{
  "n_layer": 8,
  "d_model": 64,
  "n_head": 2,
  "n_kv_head": 2,
  "head_dim": 32,
  "d_mlp": 256,
  "vocab_size": 2859,
  "activation": "tanh_gelu",
  "norm": "layernorm",
  "norm_place": "pre",
  "norm_eps": 1e-06,
  "positions": "learned",
  "qk_norm": false,
  "attn_scale": 0.177,
  "bias": "all",
  "tie_embeddings": true,
  "parallel_block": false,
  "init": "normal",
  "init_std_qkv": 0.0669,
  "init_std_o": 0.0167,
  "init_std_up": 0.0669,
  "init_std_down": 0.00837,
  "optimizer": "muon_variant",
  "lr": 0.00482,
  "lr_mult_up": 1.18,
  "lr_mult_down": 2.0,
  "beta1": 0.95,
  "lr_head": 0.00863,
  "grad_clip": 1.0,
  "warmup_steps": 200,
  "schedule": "wsd",
  "decay_fraction": 0.873,
  "decay_shape": "linear",
  "final_lr_fraction": 0.05,
  "batch_tokens": 16384,
  "seq_len": 1024,
  "doc_mask": true,
  "train_tokens": 97080000,
  "steps": 5926,
  "dataset": "wikipedia_en"
}
Each number is 128 + 24 x the weight over its row's rms, rounded and kept within 0 to 255. Layers, rows and columns count from 0. The size above them is the row's rms in percent of the matrix's.

# layer 5 attention key, 64x64, rms 0.2, rows 24-44, columns 0-63
size [ 86  79  70  79  88  81  78  69 125 118 120 117 103 113 125 101 127 119 111 108 135]
[[132 119  97 128 133 110 113 109 134 137 118 154 102 145 150 104 151 163 118 126 144 119 115  84 100 139 160 136 108 195 129 122 162 113  91 150 137 165  86 125 128 155 179 136 132 150  84 118 118 135 126 162 128 126  89 111 137 118 119  66 113 145 128 103]
 [155 155 103 118 124 134 127 111 154 131 153  81 126 182 137 125 184 168 147 115 107 105  96 100 127 160 124 135 157 113 101 185 130 113 120 104 122  96 135 111 129 122 152 130 125 123  98 113 110 124  86 144 140 107 158 129 129 125 180 143  78 137 110 133]
 [117 145 169  84 168 133 135 140 129 114 127 129 168 100 139 125 101  88 170 124 110 177 182 142 138 101 186 151 118 118 106 104 122 146 115 134 119 159  88 127 140 149  98 116 142 124 139 123 125 146 149 135 163 137 125  94 132 117 123 105 115 117 158  84]
 [137 141  87 105  97 105 102 139 136  70 153 132 108 101 174 101 142 152 159 130 150 117 124 121 146 127 124 168 104  96 109 106 160 126 111 136 151 117 151 150 102 100 104 158  84 140 137 126 166 127  97 167 104 135 116 149 145 113 163  88 115 110 135 136]
 [134 124 165 104 152 140 116 119  91 179 110 132 114 108 130 121 100 110 148 146 128 163 139 149 173  93 115 153 165 115 116 137 111 111 187 131 124 123 123  88 126 127 113 104 117 104 135 145 113 143 124 146 160 167  93 105 104 113 103  81 141 112 150 176]
 [ 90 115  80 186  99 122 155 155 141 181 149 128 121 119 198 111  97 130 128 130 130 102 150 129 130 127 136 116  85 169 128 103 119 105 100 121 132 112 166 164 106 125 122 109 121 141 120 117 107 112 136 163 124  93 141 147 145 135 119 159 106 133 102 123]
 [179 135 123 126 147  85 114 120 127 121 120 124 141 178 130 137 107 162 112 122 111 177 121 126 125 147 111 152 163  98 138 130  86 122  92 140 145 120 110  98 146 146 148 155 148 128 148 157 115 115 111  53 135 135 134 133 123  91 125 168  92 111 103 157]
 [132 123 119 113 148 150  93 109 142 143 126 113  95 134 132 127 164 111 149 147 119 127 114 103 113 155 112 129  75 146 145 101 107 148 109 128 132 107 176 165  91 182 121 105  68 142 123  93 133 156 160  80 152 144 125 134 109 147 147 111 119 139 169 130]
 [133 133 159 114 130 108 159 139 129 137 123 131 100 122 219 111 144  59 104 120 113 129  99 112 166 105 140 120  95  86 130 145 125 168 140  80 159 121 161 148 123 120 155 113 122 138 110 107 136 137 132 119 126 149 119 155 164 111 114 110 137 134 115 118]
 [104 130 155 128 126 146 108 119 120 144  88 130 156  76 130  96 146 124 138 102 123 121  96  87 155 184 125 105 154 114 180  91 159 157 167 113 126 108 111  86 156 110 114 101 100 114 121 128 119 128 141 148  88 150 146 149 121 124 155 149 152 139 121 109]
 [ 79 127 125  96 157  86  92 101  94 127 114 134  97 100 120 166 127 142 139 126 158 156 140 139 124 113  88 176 150 134 154 163 142 173 122 120 142 110 106 146  96 100 125 156  96 117 168 147 150 125 110 157 111 158  97 134 139 106 141 144 152 110 113 129]
 [154 117  97 138 142 137 157 151 130 148 112 123 131 128 159  70 122 142  98 158 109 176 128 107 110 107 105 172 110 118 156 114  95 160  99 113 154 112  86 135  91 120 132 109 132 150 150 127  99  91 166 138 131 133 152 126 110 110 168 178 122 134 145 144]
 [ 78 103 160 153 100 140 112 140 126 156 131  80 111  80 149  99 146 139 161 104 131 146 142 141 145 142 118 137 114 129 187 149  74 133 142 125 113 134 120 118 144 118  69 127 118 148 144 153 118 111 103  92 127 127 132 114 111 165 153 125 137 151 168 147]
 [169 110 106 109 138 141  94  90 106 105  83 118 101 137 151  91 135 134 163 127 131 147  69  91  93 158 109 115 149 151 149 159 174 132 115 109 135 129 125 127 138 113 137 137 133 108 158 123 139 123 123 150 123  83 131 123 167 128  94 161 144 156 156  98]
 [127 144 123 181 131 131 115  96 123 112 134  77 143 158 102 136  66 119 116 117 167  91 114 105  95 113 109 144 110  95 114 137 156 167 123 134 147 161 148 138 142  92 107 132  95 136 130 125 153 146 131 164  95 127 169 133 125 162  96 120 146  97 146 127]
 [119 149  95 113 144 102 134 112 119  90  97 140 127 148 188 143 146 149 168 147 137 144 134 142  86 125 140 155 146  97 145 105 137 172 134 140 122 105 102 104 123 125  98 149  86  78 155 126 149 152 131 137 164 109  83  87 141 154 121 114 156 128 113 117]
 [130 128 145 176 107 127 128 136 112  88 119  92 149 133 137  99  92  95 147 139 135 195 133 111 160 105 123 156  90 167 134 140 161 109 163 141 116 111 180 133 114 130 154 111 166 157 158 130 123 138 102 101 126 132 140 117 132  86  96 137 109 111 142 126]
 [123 150 151 157 129 112  95 141 157 115 121 150 180 138 127 128 141 148 150 123 133 126 168 116 138 144 159 120 145 140 144 108 162 140 138 129  77 118 149 122 117 164 112 134  86 133 123 144 106 109  78 131  84 149  98  87 158 112  99 168 102 110  87 153]
 [134 126 128 104 131 110 121 109 126  93 154 161 112 119 139 144 173 115 142  99 149 107 108 124 129 138 118 161  97 120 141 140  89  96 160 142 121  91  83 112 134 162 136 164 161 153 152 174 137 139 117 148 178 118 126 104 122 100 131 152 129  90 158  77]
 [116 159 126 133 159 132 132 125 128 133 161 148 144 111 132 150  97  90 114 127 138 126 112 149  91 110 141  84 126 153 100  94 154 183 109 111 149 169  76 151 127 118 104 115 126 174 123 131 151 101 107 112 105 133 135 112 161  89 154 138 121 141 175  96]
 [118 116 141 127  96 103 164 111 112 134 140 121 118 154  68  90 124 115 141 100 116 141 130 128 120 187 150 147 105 129 100 135 127 130  99 133 109 122 117 136 123 142 110 100 125 188 125 152 143 178 100 145 129 148 117 108 131  95 156 161 144 174 175 109]]
# layer 5 attention query, 64x64, rms 0.194, rows 25-44, columns 0-63
size [ 83  86  75 103  93  74  70 122 115 112 111 101 109 118  97 126 116 112 102 126]
[[141 123 150 136 112 109 139  97 115 131 144 114  96 169 122 162 155 136  80 131 135  82 136  71 131 167 131 140 136 120 171 164  98 126 109 153  97 159 110 114 129  94 162 122 145  85  89 117 125 133 124 120 149 128 155  91 154 140 119 137 128 135 140 171]
 [109 124 135  79 160 143 122 154 119 174 114 119 146 127 149 152  98 145 150 125  79 142  98 137 126  85 149 123 121 105  61  77 147 150 168 131 117 138 174 159 135 140 127 110 120 122 126 129 122 164 104 111 158 134 134 143 119  86 159 140 116 120 118 124]
 [163 139 130 138  86 103 106 138 133 134 156 148 103 122 138 125 109 122 128 166 134  84  77 115 108 145 166 140  88 142 132 115 129 166 146 109 144 130  97 131 133  79 143 146 136 118 137 130 115 130  88 164 129 133 132 124 160 126 151  89 200 151  96 135]
 [103  94 106 167 141  95 139 109 117 141 108 122 141 118 126  85 110 164 144 104 109 133 157 158 138  61 132 170 144 107 116 119 138 119 132 147 146 117 156 150 116 144 114  75 135 132 122 142 150 130 123 141 163 109 108 174 120 152 100 148  90 109 159 167]
 [ 84 161 110 115  81 124 141 106 128 125 155  80  88 129 157 139 129 111 143 164 112 109 179 125 113 151 137 146 102 161 143 148 124 156 142 107  84 136 169 161 106 128 128 127  99 139 107 104 121 122 171 125 139 152 142  87 165 138 130 107 122 144  98 128]
 [122 130 134 128 129 128  89 141  97  98 128 151 132 137 155 108 162 186 114  91 129 124  85 110 155 111 125  99 164 118 173 141 147 113  93 143 133  98  87 104 153 158 165 102 162 156 146 106 125 138  91 131 162 134 120 138  99 107 134 161 118 108 145 142]
 [177 139 141  95  99 143 109 109 127  97 133 122 109 107 166 115 105 149 162 119 124  92  83 114 110 133 128 153 130 146 139 155 111 129 103 122 159 142 178 125  83 126 121 116 106 117 124 144 112 193 128  84 151 125 147 107 103 133 139 139 170 166 113 116]
 [123 134 155 137 119 115 152  97 137 109 112 110 105 116 162 141 112  95 127 103 161 129 132 145 134  84 183 170 143 100 161  69 109 118 136  95  98 141 126 142 133 106 174 118 114 152 107 113 124 158 129 114 156 142 157 172 141 141 139 152 152 136 114  89]
 [136 161 102 111 126 147 108 136 120  97 133 135 139 122 131 101 122 133  88 122 161 119 144 101 201 167 153 122 130  99 165 120 147 100 122  80  96 135 133 148 148  77 144  71 106 116 157 154 134 102 150 118 103  99 115 129 126 155 132 150 126 142 119 112]
 [125 129 138 138 136 130  97 124  95 163 130 143 107 107 143 123 170 131  90 116 131 156 127 160 138 112 109 132 139 161 139 163 176 112 150 165 130 134 125 147  92  83  76 139  35 147 132 145 117 132 121 115 123 134 106 145 126 123 119 136 164 112 109 126]
 [117 121 133  98 105 102 147 151 139 100 127 127 146  91 131 129 161 143  96 151  86 156 118 119  73 145 163 113 151 116 165 148  93 136  99 145 127 140 123 141 107  90 178 135 104 184 163 108 130 119 156 121 132 128 152 136 104 126 101 170 106 123 149 144]
 [161  90 123 116  76 151 124 139 106 118 111  95 138 111 142 119  83 155 114 160 156 131 165 143 114 179 121 132 112 109 119 145 102 172 129 135 101 112 180 125 153 105 128 142 106 144 133 173 148  71 131 102 139 139 151 135 108 140 137 107 117  98 120 132]
 [170 138 103 127 129 117  81 122  86 107 171 138 107 174 120 125 117  89 124 106 117 125 119 115 108 155 124 122 142 173 161 124 151 124 139 129 101 114 125 109 128  65 134 159 106 151 130 135 100 141 175 131 131  75 104 138 132 122 103 144 167 161 136 125]
 [ 85 105  90 163  97 146 114 110 115 127 114 154 147 176 112  99 101 102 109 152 131  96 157 131 132 137 139 140 126 137 115 129 154 111 153 107 181 128 127 160 131  92 117 171 113 102  94 105  78 155 132 159 109 153 155 114 139 137 133 142 164 120 153 114]
 [136 112 125 144 187 118 130 145 117  79 168 120 110 129 132 124 162 140  88 120 120 122 151 143  87 131 122 131 141 122 107 103 168 152 183 159 135  93 141 103  72  97 120 131  99 115 134 150 107 159 111 141 164  89 103 132 144 151 160 117 127 129 122 125]
 [124 115 128 127  72  48 129 149 104 121 146 162 144  99 111 117  88 126 163 167 113 139 117 131 147  78 138 151 106 154 128 124 149 158 153 104 123 144 132 119 138 174 152 159 104 148 156 139 100 105 120 147 113 103 158 129 127 131 104 131 113 137 148 111]
 [ 95 167 150 116 110 106  94 160 123 132 122 148 113 158 125 108 105 133 105 135 146 137 133 110 152 137  90  84 114 116 147 110 155 140 128 153 132 132 139 112 119 173 154 100 107 122 132 157 100  94  64 132 147 116 107 129 165 171 149 154  89 154 117 162]
 [112  74 123 138 161 121 146 157  94 145 120 157 119 130 117 147 185 122 117  90 147 110  98 100 146 112 107 173 148 130 130 132 105 134 135 145 113 139 142  97 175 156  89 157 114 174 149 132 129 139 109 111 123 103 124  91 142  96 129 134 112 118 159  86]
 [120 164 131  67 111 156 129 143 151  86 121 132 117 140 162 150 112  64 126 134 120 130 140 133 102 120 156 106 127 174 114 132 130 125 101 113 156 153  97 166 150  99 104 129  98 136 142 146 116 145 102 132 109 145 150  88 149 134 158 168 121  86 118 106]
 [114 140 140 107  89 110 132 159 129 131 111 113 126 139 134 122  50 148  82 151 114 151 114 150 158 148 150 137 144 168 114 150  91 131 130 129 149 108 148  92 176 113 100 139 132 150 122 121 126 141 141 133  91 126  82 101 132  96 146 153 126 138 181 119]]
# layer 5 attention value, 64x64, rms 0.353, rows 0-31, columns 0-63
size [ 58  60  66  60  58  65  75  66  67  69  57  64  59  61  56  65  54  57  62  66  59  60  61  61  65  65  69  63  60  55  68  58]
[[178 130 146 133 121 146 159 158 112 105 113 147 126 137 100  97  83 157 113 125  77 144 105  97 115  95 157 111 119 133 125 171 140 109 132 148  97 140 132  92 132  96 105 134 102 139 146 131 153 133 130 137  94 127 154 148 109 178 171 124  92 126 169 115]
 [ 90 138 104 109 113 120 129 100 142 101 147 143 131 114 130 110 133 124 123  85 135 146 109  58 148 110 130 117 124 119 163 125 136 122 119 154 147 161 153 133 104 102 135 134 166 131  88 132 129  98 151 130 129 141  71 103 164 113 171 111 142 157 191 132]
 [109  79 165 159 120 128 107 118 101 170 180 139 144 129 153 134 164  92 109 138 133 116 106 127 149 145 106  93 113 121 144 142 130  95 131  92 119 165 136  95 176 129 122 111  93 136 150 124 110 138 130  83 129 101 110 109 158 120 164 113 169 144 127 147]
 [143 112 123 135 149 141 108 107 131 156  92 180 132 102 145 138 133 112 103 150  89 113 143 159 135 123 116 161 150 176 128 116 128 122 142 122 150 143 148 101 134  86 111 126  96 132 142  66 163 125  94  72 145 178 128 118 141 127 118 164 126  95 135 127]
 [130 149 110 106 111  91 132 122 130 113  74  83 175 145 129 141 104 160 134 134 126 157 157 154 135 149  79 113 132 149 111 123 119 180 145 138 180 119 148 121 130 117  90 101 133 157 132 109 167 112 128 160 133 171 137 131 120  85  97 132 141 118 118 136]
 [ 76  96 113  98  91 152  99 111 139  96  73 119 142  91 125 123 153 160 158  95 122 104 138 106 126  95 159 131 167 112 132 153 131 159 144 127 129 141 120 127 117 161 145 141 136 144 115 152 161 124 161 166 131 114 121  85 177 147 110 144 130 112 109 135]
 [ 73 131 126 147 137 157 155 137 129 124 134 105 134 116 102 135 133 135 154 157  96 115 123 171 135 132 126 100 125 129 135 145 106 116 120 113 161 110 182 133 128  79 171 110 160 136 119 127  87 112 106 198 103 125 102 147 148  99 154 127 127  84 102 126]
 [135 141 119  91 125  96 122 164 121 170 162 108 132 106 134 146 132  74 155 158 135  92  97 158 134 112 106 129 149 155 127 115 103 140 130 101 120 104 109 130 168 133 136  90 101 131 135  95 126 160 105 148 148 133 114 128 131 122 128 203 168 156 105 127]
 [107 150 178  97 132 153 133 158 118 104 129 128 159 108 128 152 135 164 133 114 103 155 153 105  98 142 137 150 152 110 111 132 149 134 116  94  97  82 123 120 129 122 135 173 125 108 106 123 184 101 148 117 140 130 136 100 187  85  89 106 112 133 149 136]
 [137 110 177 116  99 141 142  83 146  93 106 108 150 138 113 143 126 130 111  93 131 132 113 122 146 124  81 109 104  99 122 109 124 113  99 113 122 191 132 129 147 162 106 173 156  87 139 125 133  99 157 135 154 125 113 187 123 136 118 163 136 145 123 103]
 [179 138 159 156 155 139 109 131 175 119 155  93 139 106 139 171 117 106 121 140 109 136 118 157 134 113  87 113 162 114 134 132 125 131 144 147 108 107 128 145 163 107 143  98 104 141 133 134  68 141 113 148 114 132  94  79 149  96  97 109 121 142 165 104]
 [138 186 143 129 169 110 120 113 154 116 119 108 127 129 142  82 122 150 120 108 159 134 128 170 123 107 122  89 126 137 138 173 133 118 163  61 119 118 146 159 112 125 135 116 118 157 123 127 176  81 137 115 148 139 125 116 142  95 128 108  84 127 163 115]
 [138 137 123 108 136 135 142 105 151 134 159 108 182 157 114 127 126 146 206 161 135 107 121  84 144 152 107 128  97 111  99 119 128 154 135 112 127  97  72 136 127 133 117 146 136 109 122 155  71 114 136 132 115 184 111 128 149 125 124 125 137 136 151  96]
 [104 137 139 141 131 110 120 134 105 102  88 101 151 177 142  95  91 144  99 153 106 138 160  90 147 126 127 150 145 115 122 148 130 105 137 157 136 123 141 119 103 190 142 118 117 123 108 135 160 108 116  85 111  92 118 159 134 152 131 120 191 151 163 144]
 [121 140 105 163 134 146 164 144  63 151 143  79 120 141 156 151 166 134 129 159 127 106 131 104 156 128 121 104 127 106 127 155 156 151 132 161  79 109 135 111  72  97 102 120 163  90 137 145  98 139 110 163 129 110 125 139 124 118 130 114 162 121 124 119]
 [134 136 103 154 135 116 103 150 200 105 144 103 115 181 123 129 112 108 160 167 147  96 129 134  99 152 146 162 169 156 121 125 111 128 143 101 125 125 135  90 131 129 121 105 129 159 133 130 150 135  97 119 170 113 138 148 121  95 143 135 103  85  85 112]
 [138 121 103 164 137 130 119 111 107 191 103 132 135 145 133  88 108 118  86 136 119 137  97 168 117 142 142 115  97 129 127 108 155 184 120 173 116 153  79  91 126 164  95 136 129 138 127 117 154 159 134 122 147 100 117 129 139 135 145 132  78 118 121  97]
 [137 111 124 172 124 111 138 116 144 161 129 137 151 134 137 151 150 135 144 116 147 147 105 136 131  84 151 125 117 134 172 142 168 141 127 126 125 121 113 131  72 111 142  57 134 145 111 112 100  98 103 125  71  68 150 152 142 141 121 115 140 115 163 144]
 [117 108 153  94 141 117 132 113 105 110 103 149 135 175 143 129 131 156 152 158 145 136 123  95 142 116 101 137 187  89 117 100 121 114 126 156  58  81 175 150 136 139 126 126 121 141  95  81 137 123 168 115 137 130 134 143 144 133 149 116 115 106 151 124]
 [102 129 118 110 112 149 139 148 112 118  83  96 104 159 131 129 147 119 121 133 139 158 119 144 129  96 163 121 141 129 160  78 129 120 113 135  92 116 167 149 157 139 136 106  62 163 127 107 188 104 109 124 155 155 161 111 121 110 127 111 152  97 154 118]
 [108 154 120 107 119 119  96 113 123 137  94 127 128 161  82 127 159 151  93 148 163 110 128 140 133 138 139 134 176 157 134 115 132 116 122  68  92 121 127 154 119 150 138 120 118 139  69 162 113 104 164 130 172  94 154 154 132 134 171 112 113 110 140 114]
 [139 105 133 151 101 127 133 156 141 144  96 206 115  96 143 130  80 118 118  86 136 123 162 132 161 125 117 149 112 132 153 101 125 115 136 137 118 129  68  81 143 130 128 141 126 128 137 116 157  83 149 157 141  95 131 125 157 137 115 100 171 124 107 130]
 [100 150  86 148 122 122 135 143 140 128 149 141 130 154  89  84 149 152 135 144 118 151 104 105 119  98  95  92 115 162 159 129 185 112 152 146  90 119  90 111 158 146 152 137 101 112 149  91 104 154 136 154 118 182 132 139 121 116 145  99 118 118 137 110]
 [130 133  55 140 135 115 144 151 148 109 115 127 161 130 121 126  86 172 164 103 118 131 148 136 127 112 121 135 139 127 108 152 146 149 124 134 108 140 148 172 152 103 160 127 133 103 130 104  99  92 127 106  76 152  99 128  93 101 118 142 149 186 114 106]
 [121 170 142 112 119 120 143 165 133 118 148  68 115 156 150 134 122 131 124 150 125 121  83 107 100 167 107 125 119 103 118 130 151  96 175 108 119 142 127 133 164 151 137 151 144 123 119  86  89 141 105 143 138 121 105 138 127 162 190 141 115 180 110 138]
 [ 64 137 129  86 124  79 137 106 108 143 115 166 138 102 125 139 138 135  83 125 111 103 119 119 141 129 143 135 167 145 168 106 117 149 120 140 136 142 175 142 154 187 103 123 100 160 117 128 145 119 122 140 137 129 135 125  96 147 136 121  89  98  81 117]
 [107 123 160 127 119 124 139 120 119  92  90 142  60  94 108 114 118 157 124  97 148 125 121 127 116 130 204 123 122 125  82 108 152 162 132 101 103 140 116 122 148 129 107 143 112 108 144 134 127 129 172 145 145 121 176 104 124 145 140 158 153 135 132 171]
 [106 133 153 113 130 177  86 119 177 186 106 102 115 105 130 144 159 149 101 119 119 150  84 113 158 134 126 147 140 170 135 126 137 113 139 119 101 115 111 132 127 139  84 100 100 126 100 133 140 151 112  80 156 118 171 142 143 130 103 139 164 128 134 104]
 [106 133 114 169 140 134  82 123 126 130 119 134 119 115 137 127 141 107 105 129 120  90 115 135  94 115 137 165 134 159 140 144 153 117 109 144 111 104 156 127  93 157  86 131 101 158  98 148 145 182 111  79 102 126 184 149  86 142 136 131 150 155 147 161]
 [122  89 136 128 203 102 108 180  92 101 156 135 102 151 110 111 166 133 117 115 141 130 147 120 139 140 129  96 130 140 135 131 135 102 132 132 124 103 132 130 157 131 113 105 157 138 121 143 103  79 155 135 140  93 151 104 141 129 144 179 114 134 152  74]
 [151 109 114 154  84 127 109 107 129 143 154 139 128 138 147 164 113 132 121 117 168 123 133 136  75 116 113 134 129  95 151 167 155 103  90 146 138 129 118 137 169 147 136 144 163  62 169 128 110 144 139 140  83 120  95 101 107 114 166 117  99 133 125 141]
 [154 108 128 132 100 102 132 134 142 131  84 126 121  91 116 114 155 129 139 114 113 115 166 103 117 153 155  89 112  91 106 149 151  98 108 130 113 150 165 156  99 144 115 131 126 166 131 137 141 163 127 147 156  85  97 147 143 174 123 115 158  62 140 134]]
# layer 5 attention output (transposed), 64x64, rms 0.327, rows 0-31, columns 0-63
size [ 54  59  62  57  55  52  66  59  62  58  58  62  49  58  55  64  49  52  59  65  60  55  57  54  61  62  59  65  56  53  70  46]
[[104 110 136 142  84 124 138 125 125 120 150 138 135 102 164 142 133 180 135 112 157 147 156  88 111 153 143 175  99 128 125  97 154 127 130 164 106 132 128 139 133 146 134 143 130  99 112 134  84 133 106 126  73 156 162 108  98  82 166 142  92 111 134 149]
 [151 132 135 136  93 131 131 187 133 100 105 134 133 102  83 131  97 132 145 141 110 121 145 185 118 112 124 136  58 145  85 117  67 126 159 151 130 128 159 142 119 149  96 104 133 129 142 136 127 161 123 123 139 128 147 109  92 149 151 119 139 109 156 134]
 [168 142  92  90 155 141 100 146  85 107  80 126 123  94 103 109 139 135 131 104  83 131 109 122 125 173 138 120 164  95 182 119 189 126 124 118 139 118 117 125 123 131 144 125 146 122 124 138 110 128 158 153 101 134 120 120 141 157 116 171 131 153 100 155]
 [ 95 118 113 168 100 128 165 137 152 179 104  87 115 144 126 101 145 129  92 149 137 115 152 109 145 164 109 142 133 106 140 153 121 146  99 114 100  97  82 147 164 140 136 123 171 148 121 138 106  92  92 152 154 104 121 139 125 143 122 115 165 160  95 128]
 [ 73 119 140 123 130 143 177 108 135 146 182 163  85 144 119 138 103 123 127 137 141 116 166 142 145 112 111 131 149 109 102 157 136 114 103 113  88 119 144 117 116 176 104 143 117 148 128 158 142 153  97 146 157 128  70 140 106 111 114  95 140 149  99 122]
 [129  98 112 137 120 163 163 143 140 122 190 108 103 138 156  93  99 105 143 133 107 158  88 132 114 128 114 191  97 111  80 123 110 151 117 138 128 150 121 173 127 106 136 140 118 108 134  81 154 134 155 137 140 104 152 134 107 116 159 120 108 140 151 105]
 [156 105  99  94 119 148 150 158 161  93 155 133 132 112 149  97 116 149 140 101 133  93 115 131 146 142 126 101 126 124 149  89 123 107 108  97 141 128 191 128 131 190  97 136 128 147 148  85  99 157 136  93 143 117 153 129 128 100 112 111 162 145 151 114]
 [180 111 149 148 120 149 103  93 131 129 106 114 109 127 135  97 165 137 155 130 110 144 141 101 101 157 125  97 141 137 153 126  97 159 115 132 159 133 163 126 119 130 138 166 128 168  95 142 138 118 135 120 146 127  96 126 109 188  81  84 147 112 100  88]
 [121 147 128 151  89 110 158 114 150 154 177 125 107 137 122 147 142  99  99 136 140 126 146 119  71 101  97 127 118 179 107  90 120  99 148 143 122 172 144 144 109 150 133 146 130 137 122  88 143 101 144 179 130 125 117 118  77 130 171 108 147 119 135 120]
 [ 99 134 100 140 113 156  94 146 150 121 140 171 123  88 130 126 125 107 163 138 150  89 115 157 174  96 122 129 118 142 126 149 151 158 181 172  88 133 131 120 128  97 145 117 107  87 116 113 162 162 124 112  99  90 139 146 139 141 130  95 136 126 111  98]
 [113 163 144 114 104 117 116 110 155 134 115 136 128 122 116 110 113 116 147 164 151 148 153  68 104 153 119  88 156 128 181  92 126 145 110  86 114 125 174 102 101 142  92 155  97 132 121 115 146 110 128 117 125 127 133 117 127 150 150 125 169 155 109 183]
 [ 66 124 144 138 124  95 133 122 145 163 136 104  91 102 175 159 133 135 154 116 148 114 130 127 133 141  99 130 150 121 142 104 106  48 149 139 115 118 138 128 145 125  86 108 128 126 161 152 126 141 131 101 134 156 135  79 104 165 120 139 149 131 161 148]
 [123 148 200 149 147 161 148 111 119 161 108 119 130  94  99 106  98 122 127 121 138 132 128 152 132 107 149  83 171 187 108 127 119 127 101 102 145 183 159 144 113 139 131 100  79  80 119 128 143 136 115 110 118 121 107 127 127 131 130 125 113 138 133 153]
 [121 136  98  98 130 152  82 187 128 168 153 142 114 119 146 182 125 166 145 110 144 127 152 147 112 108 139 129 125 145  73  93 131 147 152 140 108 138  95 140 106 123 135 109 102  67 119 135 121 111 125 152 130 169  91 127 136 145 150 132 112 101 116 128]
 [164 114 147 100 107 145  99 148 139 139 169 169 118 151  95 145 133 146 105  94 151 138 131 174  83  98  99 137 146 124 132 105 105 141 104  85 170 163 171 118 128 144 144 115 104 126  84 125 137 129 144 125  97 135 126 155 114 112 120 130 139  95 102 164]
 [120 133 119 146 125 131 170 112 113 119 126 126 126 132 162 126 165 117 121 121 102 120 118 120 130 139 123  83 177 165 133 134 101 157  63  86 146 115 110 134 140 144 117 142 105 207 114 149 112 108 116  83 133 149 116 119 121 151 126 129 124 166 163  97]
 [138 118 114 145 112 135 109  91  84  95 140 124 125 183 168 113 155 128 120  85 133 101  85 143 130 143 137 169 141 118 147 153 137 149 161 116 125 144 112 130 106 105 153 113 137 149  78 149 132  74  77 124 149 131 107 148 113 149 125 142 126 135 148 169]
 [189  98 115  89 128 113 101 153 111 102 112 142 106 116 121 140 167 164 115 119 126 127 144  98  91 168 118 171 144 121 160 117 102 107 100 132 162 116 108 118 120 111 121 138 116  84 141 131 120 131 123 155 162 150 140 138 104  84 183 143 146 136 159 131]
 [ 99 129 118 115 110 120 142 124 155 191 107 113 112  90 154 130 118  84 109 104 125 151 138 143  99 147 144 125  92 113 119 143  81 144 150 122 124 179 120 140 139 111 133  96 126 150 125 167 159 133 166 127  66 147 134 106 121 158 174 135 141 112 127 105]
 [113  96 144 165  97 106 174 122 135 197 144 101 128 156 139 123 104 154  80  89 114 126 127 119 132 154 123 124 115 100 103 142 108  93 119 108 109 116 109 112 146 110 147 127 165 138 126 164  91 137 170 125 117 152 138 121 108 145 145 134 133 172 151  92]
 [131 114 130 134 100 120 117 190 130 125 106 156  82 110 209 147 177 121 116 129 102 108 118 118 104 123 135 108 128 133 107 125  51 133 141 122 152 141 156 137 123 102 166 127 151 121 111 171 140 123 152 127 115 144 119 125 101 139 128 124 124 125 150 102]
 [114 150 129  99 127 102  88 139 116 163 142 103 149  98 136 133 152 134 126 171  87 107 109 141 168 126 103 158 144  69 132 119 160 159  92 118 143 122 111 183 161 113 137 127 133 119 133  80 126 137 130 111 130 144 139 176 122 112 174 114 105 117 117 121]
 [154 129 182 177 139  86 144 130 129 111 139 126  81 114 159 140 140 175 119 155 130 136 137 117 103 117 166 134  94 110 130  90 148 130  82  96 151 126 156 112 135  96 122 111 104 114  86 138 147 140  86 113 140 134 127 100 166 144 109 135 123 167 128 140]
 [114 154 142 159 134 159 158 133 154 121 126 153 127 141 140 103 121 138  98 156 144  64 143 138 161 116 158 122  96 114 140 113 128 103  90 146 153 101 140 156  95 153  96 139  86 114 121 106 153 158  91 125 147 109 133  99 170 147 129  94 117 105 100 160]
 [134 130 142 165 153 126 117 111 115  89 107 180 132 104 143 138 117 130 121 118 169 153 140 128 154  93 130 100  89 133 181 105 106 145 132 128 165  98 183 108  99 144 124 111 122 142 111 157 109 146 108  85 133 136 151 144 142 126 104 164  88  88 127 124]
 [117  86  71 114 124 154 179 116 110 123 128 108 106 167 191 130 126 120  97 120 109 132 114 177 145 118 138 120 107 107 114 134 126 111 137 138  90 117  96  96 113  88 141 106 164 147 144 159 117 134 151 109 146 145 152 148 166 130 128 144 140 149 158 110]
 [154 149 134 155 105  92 146 148 121 118 155 120 131 160 126 156 140  88 124 135  94 186 111  90 164 105 134 177 120 108 113 114 164  92 142 129 134 149 123 107 140 119 169  99 158 127 108 134 137 144 141 136 112 128 149 102 108 101 116  98  86 102 148  86]
 [135  87  97 127 143  86 138 108 113 140 120 133 121  99 160 125 160 142 129  95 127 129 127 128 140 147 144 122 120 128 151 150 106  83 149 118 106 111  99 126 114  98 155 144 166 120 177 138 138  91 122 178 141 104 110 166 145 139 172 158  86 128  86 159]
 [178 125 124 110 122  89 136 116 142 131 131 149 155 171 143 180 181 103 115 131 121 143 144 139  71 136 130 122 128 128 121 118  98 142 140 136 119 136  70  91 132 119 162 130 159  86 125 146 107  79 119  82 144 131 131  96 148 143 132 140 106 116 128 135]
 [157 146 115 141 169 122 138 165 128 113  93 119 104 138 133 174  94  66 142  80 132 107  92  95 139 129 168 120 122 100 120 147 149 103 150 135 119 143 138 164 120 101 127 136 145 133 128 120 119 133 112  93 107 162 169  99 184 139 112 135 107 129 115 136]
 [126 172 123 171 158 150 112 158 143  90 115 159 136 165  82 147 103 137 136 140 128 111 101 115 120 143 126 109 149 121 127  81 183 152 114 131 160 158  98 105 100 100  87 130 120 114 151 136 107 134  71 130  97 135 156 108 125 116 145 144 126 120 143 137]
 [122 140 148  61 139 141 114 150 135 130 141 116 153  99 109 119 132  88 137 159 147 149  99 174 132 124  54 185  88 146 159 138 113 109 143 109 108 102 106 144 124 134 140 102 160 127 133 126 142 116 157 135 126 145 152 116 115  80 143 133 120 147 126 130]]